python train.py --positions="learned" --tie_word_embeddings=true --init_std_qkv=0.0204 --init_std_o=0.00385 --init_std_down=0.00385 --learning_rate=0.00291 --beta1=0.95 --decay_fraction=0.403 --doc_mask=false
Each number is 200 + 20 x the weight over its row's rms, rounded and kept within 0 to 999. Layers, rows and columns count from 0. The size before them is the row's rms in percent of the matrix's.

# layer 3 MLP down, 512x1344, rms 0.167, rows 0-213, columns 352-383
101,172,173,210,214,185,206,206,217,174,207,204,260,175,201,171,201,174,186,197,202,167,196,213,166,197,202,213,212,181,217,250,187
099,192,203,233,210,172,175,221,187,197,228,188,191,188,174,184,194,210,203,198,181,190,193,217,221,179,179,243,194,192,171,211,179
100,215,167,176,236,220,206,212,199,213,196,176,175,167,183,166,196,223,210,172,223,197,196,248,175,203,224,198,179,210,200,199,207
135,197,207,192,200,187,229,192,189,223,198,186,225,205,193,186,196,184,203,212,226,171,179,243,165,186,197,219,206,192,206,218,218
097,218,194,192,206,190,192,214,204,204,210,195,181,186,189,184,181,229,231,189,178,187,209,193,210,184,187,212,197,190,227,183,207
104,210,219,199,207,168,216,195,206,200,195,223,218,205,201,192,183,227,225,246,179,176,206,197,182,225,207,226,201,203,193,215,213
099,198,187,168,199,170,198,184,233,209,213,225,212,207,199,198,143,208,199,214,203,239,209,172,207,183,197,212,198,215,206,190,213
095,206,164,207,192,212,224,215,196,191,202,226,221,191,194,220,192,212,197,211,232,183,220,201,200,218,204,215,180,199,207,209,214
098,212,210,198,210,230,223,222,164,204,207,193,183,231,209,187,171,192,185,184,169,204,191,193,216,185,208,243,178,208,186,206,220
098,215,175,183,201,172,188,206,200,200,216,194,174,189,183,217,171,190,168,176,226,242,210,210,161,193,233,233,211,210,204,186,227
104,197,187,210,196,184,190,198,250,221,194,223,214,188,176,192,226,200,243,187,254,217,169,183,206,225,166,189,150,204,214,203,165
096,184,186,174,183,189,173,202,213,176,193,205,212,194,197,199,196,241,212,177,196,195,199,183,213,209,232,193,192,200,182,182,228
097,163,197,205,208,187,218,210,181,201,205,223,222,223,199,232,173,190,229,201,189,142,242,209,226,195,211,196,186,168,236,205,192
102,194,173,207,214,185,184,218,196,206,144,187,208,213,191,160,209,198,200,224,183,196,203,221,174,203,180,200,206,203,192,216,164
098,174,205,156,185,164,178,218,187,236,186,212,171,194,220,202,208,170,225,209,212,201,180,158,180,169,212,212,207,181,243,199,192
094,214,174,190,161,193,211,186,197,207,140,200,225,210,200,164,149,189,200,193,187,181,167,237,165,172,209,240,189,175,195,210,157
097,191,199,201,211,193,211,183,200,197,183,193,173,220,204,199,209,169,192,175,232,215,180,225,221,248,222,210,219,214,212,232,192
099,217,203,178,217,226,200,210,228,205,208,195,186,190,182,191,188,193,210,196,195,205,196,172,192,241,212,200,205,193,193,213,191
101,211,203,194,194,182,184,193,214,185,200,199,181,177,212,198,216,199,235,222,237,244,192,175,184,168,176,171,193,220,222,162,191
099,198,197,189,171,213,214,204,191,216,167,197,207,188,176,198,223,192,196,189,198,209,207,191,198,146,196,214,200,195,171,174,181
100,178,223,190,185,174,201,214,210,173,203,181,210,216,218,169,205,195,217,162,196,223,222,183,182,204,201,181,204,207,206,214,203
102,199,212,150,184,233,233,235,163,177,207,210,198,201,227,178,189,214,204,189,170,161,197,221,182,208,169,196,188,220,200,167,190
102,176,231,174,194,218,201,197,190,187,210,243,187,224,207,211,220,215,208,186,178,199,198,205,183,218,157,190,211,200,248,223,226
105,191,187,163,234,220,231,228,175,189,179,204,181,191,196,204,192,163,227,208,218,201,190,202,237,261,208,193,208,230,174,192,211
096,184,226,195,177,182,203,195,194,231,190,217,184,205,189,228,192,147,224,217,229,181,225,215,163,200,202,196,199,160,194,155,193
101,201,164,194,203,217,246,188,192,189,184,181,194,167,201,196,200,210,218,230,159,218,169,191,219,187,213,206,218,206,183,225,173
101,185,177,164,179,210,188,178,204,208,164,197,234,167,227,204,186,192,219,218,202,163,193,165,170,203,220,202,237,186,212,208,231
100,203,165,166,203,224,194,182,203,201,187,202,241,175,205,189,186,164,199,204,172,172,223,235,174,171,176,201,209,208,211,206,202
098,216,207,224,177,194,200,182,194,219,196,177,205,216,174,169,216,188,182,224,186,178,230,190,215,201,210,187,176,177,211,200,204
097,189,214,159,190,189,156,222,200,236,196,176,207,204,188,227,217,238,220,209,192,220,195,212,219,180,221,178,231,203,197,220,172
100,213,186,221,208,195,231,215,199,202,256,182,195,239,192,193,192,203,209,189,222,203,155,183,203,205,205,207,167,208,161,216,188
102,182,214,181,222,215,199,196,219,175,193,212,202,218,187,191,234,168,186,205,253,209,213,218,162,175,200,157,222,193,212,210,208
098,215,204,201,195,162,184,184,242,204,222,197,149,219,194,178,226,233,186,206,190,229,195,213,208,207,194,195,184,189,209,211,227
100,213,186,196,170,201,205,212,180,202,199,173,215,174,183,202,211,235,194,184,227,245,213,185,220,188,225,177,211,195,164,228,194
101,159,213,216,201,203,184,169,191,190,238,222,232,183,174,199,227,195,200,243,225,182,170,209,217,157,203,190,225,188,185,209,201
101,188,185,191,217,190,195,234,209,180,203,170,183,214,180,241,233,220,199,206,211,161,219,212,209,216,158,222,200,198,190,200,207
098,216,182,220,191,204,221,173,201,157,219,205,208,253,211,192,202,219,192,173,218,196,218,183,228,210,204,168,226,195,223,207,216
096,200,180,240,192,206,198,194,235,223,208,186,204,195,201,185,206,172,187,171,236,186,230,209,196,200,191,200,182,221,201,185,209
101,211,183,180,178,196,203,184,181,209,170,176,207,230,175,194,225,135,165,192,203,188,194,200,210,249,241,221,193,198,228,179,180
101,224,214,224,188,202,231,209,158,196,204,204,186,185,201,198,170,179,193,159,175,204,198,209,205,235,179,198,196,192,184,171,213
100,192,200,209,202,220,198,206,215,230,181,152,202,216,179,232,201,207,199,208,181,186,184,200,201,238,233,170,185,197,218,212,214
101,214,180,150,182,191,222,189,216,187,200,215,205,185,223,183,224,204,217,186,182,217,203,177,147,196,183,186,188,177,190,182,234
095,220,188,194,199,255,172,206,187,238,234,199,170,209,164,185,173,170,183,194,208,176,201,182,204,234,192,211,212,212,220,189,217
100,178,210,199,192,186,200,186,187,178,168,187,191,189,192,207,184,210,215,198,197,201,186,175,211,220,218,190,224,202,198,166,194
107,192,175,239,234,207,169,230,195,187,218,184,162,224,194,172,208,187,243,239,208,183,181,188,199,204,186,215,230,194,197,212,202
103,203,234,206,206,195,215,213,194,230,210,225,192,229,209,162,192,209,180,205,188,204,226,187,206,207,204,193,197,201,225,202,184
099,187,218,195,200,211,207,241,219,207,178,236,202,202,228,189,170,165,137,199,247,194,212,178,189,189,220,191,204,198,204,243,189
101,202,197,202,170,206,180,219,215,231,195,197,193,222,171,204,208,222,182,195,174,164,188,214,223,224,210,183,153,228,177,213,213
101,203,206,207,201,170,179,194,167,203,216,222,214,233,203,188,216,197,173,173,200,209,208,223,190,206,216,219,190,169,199,199,160
101,161,176,182,160,235,193,178,220,215,210,205,206,201,181,193,200,194,222,200,217,210,207,159,186,183,167,201,203,222,217,214,216
098,203,182,196,198,211,222,172,215,172,207,182,189,188,190,204,207,178,171,206,200,196,209,188,199,198,194,202,213,189,200,213,189
102,197,195,197,190,213,171,247,233,204,174,209,198,180,231,174,211,231,197,203,220,184,214,226,172,188,225,204,197,184,203,219,192
104,198,203,210,198,186,232,212,198,207,220,213,164,225,189,209,178,194,205,197,199,220,208,242,180,217,206,201,206,205,178,212,162
097,152,184,197,191,169,234,177,202,224,210,172,226,238,227,207,163,181,201,257,195,194,213,213,208,187,193,198,216,237,216,221,208
096,209,207,225,194,170,215,219,214,207,222,245,202,178,209,164,162,179,203,210,187,184,179,224,185,176,220,203,190,189,222,198,225
097,197,199,178,189,214,180,199,156,176,197,204,197,189,196,186,177,203,177,224,224,160,213,215,159,201,205,150,184,183,200,189,158
101,189,207,205,178,182,226,184,185,216,192,222,186,225,209,204,158,215,176,214,171,214,206,208,167,190,200,210,211,202,226,228,169
097,203,200,185,184,212,175,190,185,200,209,220,199,187,209,215,217,179,187,205,206,210,184,219,200,182,195,197,185,187,164,188,196
095,233,197,213,178,177,248,207,203,195,225,191,234,220,209,197,205,150,196,197,149,178,193,189,186,191,210,194,195,205,207,199,186
100,178,190,207,211,171,197,218,243,203,192,205,221,226,207,191,174,220,206,176,183,157,212,176,174,213,193,219,173,175,164,198,177
102,204,203,190,202,168,198,200,189,208,215,230,209,204,212,202,220,207,189,210,186,196,181,200,216,270,208,173,221,182,177,147,211
096,195,197,199,172,173,211,204,180,185,211,171,201,190,224,202,185,192,218,194,183,216,199,176,179,217,213,210,179,209,202,201,216
104,220,184,201,190,197,204,180,213,170,168,208,219,197,176,199,187,152,231,224,224,202,185,205,209,195,195,194,205,201,201,158,160
105,238,215,222,206,213,180,212,206,231,190,227,192,187,200,197,250,213,176,184,187,202,195,180,217,199,209,203,185,185,208,208,188
100,224,207,219,211,203,181,205,185,212,180,177,224,187,200,228,221,202,202,235,216,227,200,194,177,191,185,148,202,176,215,235,218
100,202,191,202,216,195,227,220,213,214,176,212,218,173,206,210,227,204,212,205,233,187,200,170,199,209,232,215,206,203,202,177,193
096,176,194,208,240,216,247,223,209,219,198,184,192,215,207,241,198,191,220,200,211,199,181,192,204,179,221,199,200,194,209,203,190
096,219,202,197,180,206,176,201,214,202,179,197,205,182,200,185,213,181,217,195,202,185,181,212,193,195,199,219,189,189,210,204,211
100,176,192,201,217,187,212,210,204,203,218,236,173,162,203,227,216,232,197,199,211,181,216,169,235,204,245,163,227,203,200,194,234
103,224,187,220,213,192,163,190,208,188,220,186,188,208,210,223,211,202,227,230,151,152,218,204,213,210,172,192,220,176,216,218,168
105,195,206,198,199,215,189,193,240,169,179,235,179,187,192,214,219,181,190,219,184,179,210,185,195,222,151,196,181,195,240,196,219
098,248,202,216,211,193,196,174,201,230,215,218,172,201,177,205,203,220,219,185,208,228,193,153,208,199,198,214,240,174,172,233,186
096,195,181,195,188,194,209,206,208,218,178,196,168,222,211,221,207,174,198,199,197,231,188,217,193,223,216,203,168,179,182,198,161
094,213,189,193,203,200,190,206,180,213,206,221,174,158,214,199,209,206,199,178,160,176,201,177,180,205,198,188,203,200,191,256,172
097,183,219,169,179,209,183,205,202,238,229,213,209,160,198,165,206,207,213,212,222,237,217,197,191,188,213,200,212,190,215,231,178
098,173,177,211,199,184,199,188,178,195,202,228,177,194,200,202,178,211,230,212,216,209,184,200,186,178,208,219,187,209,231,253,211
104,223,198,206,182,213,198,193,185,175,188,200,169,202,203,196,190,199,163,202,179,175,181,185,189,182,236,207,184,192,216,179,210
100,198,189,166,178,200,197,181,182,187,186,212,184,213,196,156,190,176,175,181,185,179,184,180,194,220,208,196,206,179,215,206,199
096,194,216,225,211,183,201,190,199,180,213,216,188,190,202,228,196,239,219,195,207,195,190,232,182,183,173,180,229,174,181,216,196
101,209,195,219,175,222,182,194,189,200,167,222,220,192,171,190,198,201,166,211,217,202,181,190,181,184,177,198,206,218,183,215,213
101,209,233,203,176,193,204,181,165,190,203,216,175,223,197,180,237,239,210,205,208,200,204,221,188,241,205,189,196,212,187,204,193
108,180,175,200,201,211,199,204,229,220,199,191,209,223,199,195,212,216,228,180,210,161,200,178,169,202,193,211,203,229,222,212,236
103,184,199,195,179,220,206,169,178,182,214,191,198,218,176,190,178,192,197,184,191,171,208,192,229,180,234,181,218,233,217,204,219
098,219,177,197,217,195,165,194,168,190,202,165,185,176,206,218,192,202,165,209,206,189,195,212,210,229,178,183,222,213,204,183,204
102,214,170,217,211,197,212,182,197,203,203,200,156,210,203,151,204,212,247,196,205,177,197,202,196,195,188,197,179,211,204,196,190
104,191,200,198,211,195,215,172,185,209,195,241,190,181,147,202,196,165,189,185,155,166,223,195,215,214,181,204,230,179,218,166,156
105,199,226,189,192,168,196,178,190,197,226,208,184,196,229,198,196,190,186,179,181,208,191,197,195,178,239,207,200,229,214,185,193
100,194,166,235,177,168,164,208,157,179,182,178,186,193,226,183,210,178,207,193,218,182,199,196,217,203,193,220,236,167,191,189,173
099,193,190,192,185,215,174,210,197,231,188,223,195,208,239,212,198,188,225,213,198,193,219,182,241,217,184,181,202,203,187,205,207
101,187,228,207,211,243,214,192,152,202,174,201,208,193,208,242,226,229,226,184,196,219,196,204,204,193,177,225,218,180,184,188,195
098,163,195,217,214,192,227,220,186,214,213,183,220,190,225,227,209,243,201,211,211,213,195,205,177,203,204,224,204,216,195,166,179
100,229,249,153,189,167,204,216,159,180,208,206,232,209,214,211,185,191,185,201,195,193,216,220,184,232,207,189,199,214,192,237,182
100,201,178,226,192,196,210,229,197,211,198,244,188,201,172,207,161,225,181,160,191,228,189,165,189,224,210,212,208,209,225,180,221
100,190,216,165,199,187,150,188,199,200,196,231,186,153,200,231,203,216,220,211,145,192,192,215,203,217,209,199,196,197,210,228,203
100,212,202,230,209,211,213,185,197,201,175,185,199,211,218,211,229,212,169,203,186,160,233,212,212,157,175,181,166,164,197,191,214
099,223,178,199,203,193,206,218,202,180,210,239,196,197,168,237,205,200,185,189,211,216,194,218,221,241,193,206,229,192,203,160,196
103,201,173,219,216,199,175,202,191,195,192,257,195,216,175,253,224,233,229,208,193,170,197,232,232,180,193,199,249,232,184,205,242
105,193,189,204,236,206,222,203,197,198,177,194,178,208,202,203,222,201,177,190,210,228,202,195,181,177,205,202,178,210,199,213,170
096,183,204,170,194,193,192,198,184,214,200,197,216,217,190,195,170,185,197,197,233,160,191,210,185,194,188,181,170,214,220,223,201
096,210,168,154,190,226,202,184,214,203,197,188,208,210,199,216,175,187,157,178,195,170,174,165,211,212,193,200,185,149,261,200,196
098,189,190,165,191,182,250,182,198,206,186,224,218,183,157,188,196,236,182,191,197,198,179,191,219,187,200,185,177,241,185,183,191
099,204,178,199,221,213,214,194,203,189,154,213,208,178,208,195,207,210,197,211,227,172,213,199,186,220,185,174,196,204,220,210,204
103,172,193,192,205,195,181,204,200,204,192,196,207,207,178,184,195,211,215,198,216,233,181,213,199,161,198,170,205,224,200,173,164
098,186,225,184,193,220,230,253,185,202,224,234,168,202,184,192,180,192,215,157,189,216,214,179,197,225,216,173,206,217,178,221,205
099,183,208,215,195,197,205,214,180,197,199,209,210,220,217,143,224,221,223,193,204,228,187,232,200,146,226,220,211,200,157,207,214
100,216,149,171,169,161,225,221,200,205,204,197,174,163,204,205,198,202,232,198,193,183,186,221,206,195,222,177,193,161,212,216,220
099,196,196,179,177,168,203,208,225,208,170,190,187,202,221,218,167,219,211,239,190,189,210,168,209,189,228,217,188,233,243,195,215
102,202,178,226,205,231,201,177,223,185,209,228,177,199,214,204,198,179,217,220,226,203,199,171,208,214,217,204,240,203,174,187,203
105,199,215,179,187,213,193,190,186,183,221,210,215,192,227,193,202,226,214,210,183,246,238,182,195,182,196,193,206,206,228,238,189
103,172,214,198,173,213,208,191,187,220,189,187,225,179,209,190,213,231,201,194,208,196,193,189,231,181,194,206,226,229,216,182,229
099,188,201,205,184,193,198,212,190,243,207,180,197,206,202,179,181,175,207,211,176,231,218,193,190,200,200,196,253,187,199,204,190
102,185,185,171,187,172,153,223,151,182,201,235,225,197,167,203,230,224,184,207,185,195,197,206,210,217,179,147,161,204,178,196,198
101,191,233,182,221,215,203,187,235,185,200,208,214,222,181,178,187,186,193,185,190,207,155,207,213,185,182,211,181,176,199,187,208
100,196,186,214,154,175,181,173,214,198,190,202,205,181,224,171,161,215,223,212,212,218,220,240,195,207,197,180,177,183,232,163,202
098,207,184,179,185,240,214,199,157,187,220,229,191,215,203,205,208,189,217,190,201,175,221,188,213,165,226,227,170,198,180,197,166
100,182,204,213,203,247,192,201,195,183,176,218,184,204,224,225,171,217,196,195,207,208,205,197,176,228,206,198,206,164,165,164,195
100,198,211,210,217,216,205,217,205,205,172,162,216,198,196,184,219,233,219,231,216,203,203,185,231,216,190,206,184,199,201,198,192
095,228,228,185,214,218,221,211,206,184,194,185,206,231,248,238,193,207,200,207,218,190,188,189,180,197,170,219,203,224,182,201,194
105,181,170,188,208,201,176,174,215,229,213,181,201,179,192,217,205,226,192,192,203,205,183,205,189,180,202,195,173,198,245,197,194
112,199,203,181,206,209,200,213,148,173,208,190,234,195,233,218,154,207,214,224,227,202,230,193,198,194,184,208,191,222,218,210,192
098,188,191,212,185,207,161,206,188,198,221,230,199,210,179,171,221,166,229,233,199,187,215,204,191,202,238,236,181,226,169,159,192
103,225,217,192,192,235,192,191,180,205,216,202,221,226,182,191,178,224,251,200,181,200,183,190,180,181,181,184,225,243,211,192,192
100,209,199,228,189,179,203,168,215,220,210,231,240,197,240,191,209,212,210,207,218,190,191,203,208,207,219,188,194,197,206,213,222
102,213,190,227,184,210,205,225,175,219,219,181,205,204,161,208,206,197,184,196,199,219,195,199,208,215,199,182,202,190,183,210,188
100,182,165,184,211,199,226,178,193,226,223,205,185,178,168,213,212,204,212,220,231,224,186,190,197,219,187,189,205,184,215,218,193
100,233,191,210,175,212,229,191,185,225,181,208,175,171,198,206,175,182,192,206,184,214,197,155,212,260,166,145,188,207,238,226,236
099,214,211,158,215,175,180,200,201,210,194,170,219,187,189,207,214,241,172,188,230,179,213,190,209,211,182,170,211,185,229,210,189
101,178,192,197,175,183,206,213,218,213,201,220,214,221,227,237,188,224,193,216,196,177,224,199,193,213,206,209,207,174,229,188,212
098,224,173,216,204,212,190,219,204,188,222,220,214,214,211,216,224,199,231,233,223,228,222,206,185,184,205,200,222,216,214,167,204
102,189,211,197,237,179,185,237,182,195,210,181,212,193,203,181,211,190,218,219,247,229,172,188,180,211,203,225,217,185,187,145,211
100,169,247,192,212,217,188,236,169,190,216,212,209,223,209,187,183,204,214,206,166,234,217,227,204,220,182,212,202,212,185,208,204
101,203,166,220,218,186,223,214,221,226,191,216,169,200,207,208,203,235,199,188,183,192,203,222,208,219,187,213,220,201,203,217,211
098,228,201,217,237,201,189,165,161,199,165,192,234,207,165,206,193,227,155,202,173,205,184,230,192,203,184,206,228,221,191,194,203
101,199,205,184,227,213,179,203,183,204,199,186,215,227,227,197,171,213,179,203,208,207,186,242,206,226,180,201,214,182,198,192,186
101,214,186,183,201,208,203,193,196,216,183,186,227,209,231,233,180,196,189,212,193,179,184,181,226,249,200,192,198,194,185,219,202
107,209,242,195,219,225,192,220,205,216,198,211,193,207,184,194,226,217,174,194,185,189,225,181,232,190,195,202,243,188,237,220,206
103,226,166,159,170,183,180,218,165,185,194,213,205,194,179,174,222,189,221,201,170,182,186,206,199,207,202,217,228,201,177,200,188
102,202,194,175,215,220,189,165,165,229,227,227,223,251,214,175,209,209,186,229,176,205,207,195,196,199,176,197,198,182,205,230,228
102,184,211,225,231,225,172,174,170,215,198,182,200,179,188,202,164,198,195,181,203,226,184,221,237,183,188,154,211,200,176,203,203
103,185,211,240,195,202,200,186,164,200,212,208,185,192,215,151,173,217,187,201,230,212,233,213,191,168,206,161,170,197,184,186,182
100,180,182,202,164,214,200,202,196,191,206,206,182,195,196,183,190,209,178,177,218,190,213,212,191,196,195,184,185,193,165,185,198
095,208,193,200,207,178,201,192,237,235,193,226,205,181,224,212,217,192,225,214,216,204,215,201,187,202,209,226,201,184,204,238,184
101,202,206,188,196,222,195,166,188,153,202,200,212,201,182,231,218,180,190,216,193,212,179,186,192,205,175,215,193,223,160,244,159
099,195,192,208,213,187,201,253,217,199,180,233,229,197,211,184,169,171,223,232,243,185,217,191,184,206,195,182,200,169,214,202,179
099,202,227,192,191,138,211,178,199,190,194,196,179,195,179,208,183,204,237,187,225,187,234,186,215,201,222,232,215,219,210,208,220
106,196,191,197,177,209,197,201,198,178,186,175,199,205,190,194,171,193,224,208,192,201,185,197,198,256,193,193,205,175,181,219,191
101,215,172,240,204,193,210,238,156,192,224,205,201,203,206,208,177,225,233,176,223,210,229,181,195,196,198,205,248,182,172,210,200
104,225,194,224,194,207,215,206,183,178,198,216,208,194,180,221,202,218,201,185,180,198,186,188,210,257,212,194,144,208,172,183,170
101,187,190,191,197,198,201,201,219,207,187,179,193,157,215,203,209,212,236,192,204,192,184,205,239,219,209,180,214,159,174,171,198
099,220,173,191,196,232,218,188,225,195,166,217,164,206,197,175,153,186,197,205,211,147,181,192,218,192,210,177,205,192,189,160,197
097,209,183,199,189,211,187,199,218,183,234,199,215,199,235,219,193,224,228,182,187,166,197,171,187,192,162,213,220,176,217,187,218
100,180,208,201,217,237,220,208,183,207,199,218,217,214,230,174,171,198,216,198,228,185,235,201,208,198,209,178,160,208,206,190,193
101,193,242,216,175,196,205,229,205,235,191,172,176,198,176,163,223,206,153,205,232,192,232,225,209,222,208,202,183,214,207,235,229
101,218,162,174,192,218,190,228,214,224,208,207,186,186,179,163,204,167,176,182,197,214,169,197,191,238,178,173,203,217,199,219,211
101,169,204,231,192,198,205,194,213,202,204,191,206,199,212,211,143,198,218,226,211,202,183,169,188,222,200,192,200,178,227,218,192
099,170,224,199,184,204,203,209,181,195,207,166,196,165,199,177,221,225,196,182,192,169,203,194,209,161,190,187,223,199,244,239,162
102,214,196,232,214,208,197,193,188,195,191,214,197,209,188,196,163,198,183,190,225,231,199,203,198,199,194,229,217,206,241,164,236
099,202,169,194,200,218,222,203,220,181,154,190,192,225,181,202,222,219,199,195,202,186,206,223,192,212,217,203,246,203,204,205,229
098,194,188,232,241,213,169,214,199,228,219,217,211,202,209,193,218,195,220,231,191,227,221,206,224,217,193,175,215,206,189,213,162
100,188,216,206,185,194,222,216,197,199,193,213,198,193,190,248,215,186,190,213,193,210,234,185,210,199,185,179,230,185,177,215,202
102,183,234,169,152,183,162,198,203,226,179,228,180,217,181,179,206,205,208,194,198,205,203,199,218,212,226,195,190,170,171,212,185
101,171,172,214,176,185,215,199,248,194,206,199,193,218,182,227,196,187,219,212,185,172,211,217,203,181,217,220,184,201,182,179,220
101,180,199,235,173,188,217,222,216,190,203,175,212,172,229,213,224,211,153,183,218,206,208,176,249,206,187,217,200,227,194,217,207
100,209,207,189,203,172,192,220,227,232,203,195,183,231,160,190,201,207,199,190,204,171,207,213,194,216,199,193,213,197,199,233,177
105,211,210,166,198,244,181,202,193,207,221,175,183,244,186,190,199,230,180,186,186,201,152,203,205,169,209,194,236,203,176,195,195
102,225,180,192,244,195,192,182,201,221,230,205,208,231,224,165,185,209,180,175,207,199,203,183,219,227,182,183,227,203,181,180,171
098,206,194,184,189,174,208,195,205,202,195,182,222,184,204,192,195,161,210,174,239,237,170,197,189,206,157,187,194,192,202,208,225
098,194,194,205,226,171,202,209,191,219,192,224,187,179,224,238,181,211,187,246,178,204,227,211,164,203,211,198,212,223,244,189,183
098,187,215,195,191,213,180,210,183,173,210,164,190,205,219,210,234,146,197,203,175,197,200,200,164,215,183,231,190,212,191,208,235
099,204,182,173,216,199,198,202,211,224,162,195,207,195,207,210,222,198,236,234,201,244,202,200,195,209,191,223,196,186,227,242,188
099,203,205,193,203,209,215,225,230,221,165,169,197,190,199,171,228,200,190,193,203,186,182,171,207,201,192,185,173,213,198,199,178
096,195,182,208,206,198,196,181,209,218,213,227,208,195,252,206,216,170,235,168,213,183,224,194,202,207,186,184,224,196,177,153,201
101,179,208,189,225,199,202,191,209,181,207,207,209,240,246,208,188,177,196,200,200,210,212,204,200,203,215,207,189,200,186,196,196
099,174,207,209,212,200,191,183,202,212,191,188,167,202,178,209,172,192,192,208,207,196,196,214,204,231,160,207,191,205,232,235,241
100,195,165,196,216,210,218,204,183,209,210,203,170,203,178,206,171,180,218,184,201,211,218,212,224,212,241,226,181,185,203,224,179
104,211,196,213,194,181,222,192,214,196,205,225,191,231,230,237,240,202,216,197,180,153,221,169,195,188,163,183,181,149,202,195,183
102,188,202,180,168,178,210,210,250,214,183,159,184,219,192,222,200,214,207,188,198,198,196,200,215,180,198,200,185,175,195,231,239
098,224,189,215,206,194,224,210,227,226,210,197,202,200,206,214,197,219,182,224,192,191,206,170,212,155,192,213,200,204,217,171,206
102,152,212,203,199,186,228,210,210,240,225,212,204,205,169,177,197,191,257,198,179,227,177,198,206,225,213,196,222,189,179,217,202
103,198,244,191,217,211,193,224,222,188,224,221,165,192,186,250,240,204,193,218,238,206,185,169,184,192,205,216,201,184,181,195,217
099,209,228,201,210,147,207,206,176,203,195,222,191,178,228,183,210,198,167,177,199,184,225,185,185,200,235,196,185,222,190,173,198
100,200,168,211,205,197,229,214,167,174,184,209,213,203,248,173,165,200,172,209,198,155,219,187,209,235,219,159,202,197,168,194,205
100,208,204,186,185,211,197,210,185,179,210,217,188,193,160,192,199,191,183,191,177,191,194,179,192,215,173,178,224,216,205,207,178
096,220,189,173,201,186,186,181,195,207,211,183,188,181,195,187,236,186,220,173,171,168,214,232,179,213,244,207,196,224,189,200,194
098,185,200,215,191,209,179,226,194,202,201,203,185,210,172,141,198,202,217,145,181,205,203,254,205,169,194,219,210,191,212,186,227
102,215,182,191,204,230,210,234,185,194,179,218,195,200,212,203,206,196,190,185,212,206,181,199,207,199,194,233,189,227,152,148,196
100,217,192,196,189,214,206,158,215,169,185,185,213,209,161,198,185,187,193,172,234,182,186,172,232,204,211,207,198,204,220,173,208
103,230,209,202,199,170,227,216,191,199,206,213,199,235,208,204,260,181,219,235,166,195,178,194,209,225,194,213,188,216,191,232,186
103,210,201,186,182,201,201,184,184,194,197,191,186,195,181,175,198,217,186,227,214,223,193,190,212,188,209,193,221,230,199,191,194
099,173,187,221,200,189,199,176,199,195,201,233,192,215,202,256,211,167,208,190,198,192,199,182,222,164,172,238,222,205,206,219,217
101,219,211,189,203,191,179,220,219,202,193,188,215,190,171,227,198,200,189,153,198,221,208,218,217,224,180,176,190,196,196,219,186
106,171,195,145,194,194,119,207,158,178,247,228,208,192,200,215,197,190,200,239,199,218,205,205,201,208,196,186,208,201,203,199,194
097,198,189,198,232,218,193,208,197,204,193,236,193,204,221,183,179,209,193,200,207,197,201,175,221,185,210,177,195,241,223,199,216
095,181,202,208,188,164,199,202,193,204,197,166,168,212,196,198,215,157,189,185,217,185,216,198,201,218,245,190,186,205,222,198,200
098,209,207,205,183,219,176,184,203,216,218,210,207,164,210,210,218,167,167,185,174,230,213,224,212,211,181,189,174,207,154,212,187
102,187,214,191,200,210,184,204,207,209,187,238,253,229,160,202,222,199,218,208,177,229,177,227,184,198,210,180,210,223,193,210,205
101,206,219,171,175,190,197,203,179,203,202,246,210,190,221,206,184,162,244,234,191,182,188,182,169,185,153,191,224,198,224,232,210
101,214,186,225,201,228,188,194,204,229,200,204,174,191,240,223,214,232,215,217,226,213,221,200,244,203,191,164,225,188,217,191,194
099,224,163,186,182,220,226,194,182,211,234,228,265,183,202,179,168,217,222,204,202,248,187,204,220,190,178,234,235,224,201,191,173
095,172,180,194,173,205,193,200,202,199,194,190,217,197,224,235,154,222,215,236,144,160,194,189,221,223,218,200,217,196,199,207,201
096,244,230,199,168,201,170,180,212,189,223,220,237,171,186,204,219,218,180,201,208,227,212,175,187,175,206,226,171,178,215,150,211
100,222,206,218,213,246,201,201,197,185,181,190,186,193,217,204,168,199,174,182,186,199,180,156,166,179,220,209,201,212,151,171,178
099,233,202,181,214,164,209,202,172,144,183,193,196,203,247,189,201,190,172,203,188,218,228,224,207,198,176,194,211,206,192,225,194
100,180,229,204,195,223,209,189,215,184,208,199,183,161,221,168,196,217,190,169,207,232,214,253,193,194,175,206,204,217,170,214,205
096,209,200,163,199,184,197,164,196,201,188,229,207,165,207,222,202,196,178,173,179,224,199,200,213,206,207,225,192,196,173,210,182
097,186,237,204,202,191,224,190,205,184,200,216,195,202,234,208,200,216,166,215,213,192,231,169,217,196,235,228,214,195,225,232,189
099,188,189,202,204,188,214,227,190,198,248,262,168,218,211,180,213,200,205,187,202,217,192,169,207,207,192,208,176,204,190,220,195
097,200,182,202,199,234,194,205,188,187,202,210,183,220,217,175,182,186,234,160,168,196,186,248,188,174,168,184,248,208,183,183,193
102,188,239,198,190,199,182,188,198,209,157,180,250,173,205,195,219,158,190,210,204,207,175,201,171,208,200,197,200,211,196,156,198
103,199,161,207,189,203,206,209,190,195,185,165,209,217,233,202,177,189,194,184,188,198,204,177,182,194,170,187,186,206,213,214,196
100,182,197,246,208,210,189,205,144,196,214,215,187,200,192,196,193,199,169,188,169,184,203,234,209,203,183,169,182,164,190,199,179
097,198,194,218,169,205,208,192,180,203,206,174,227,159,224,242,189,139,188,221,222,151,212,143,194,194,182,206,200,195,170,211,213
095,221,188,229,190,169,231,210,226,199,193,240,188,191,202,188,216,204,187,192,184,192,171,200,186,219,198,193,179,182,226,207,242
099,204,176,169,202,236,185,196,200,243,180,231,196,182,198,184,212,248,230,197,168,196,176,160,188,193,208,213,203,169,216,201,207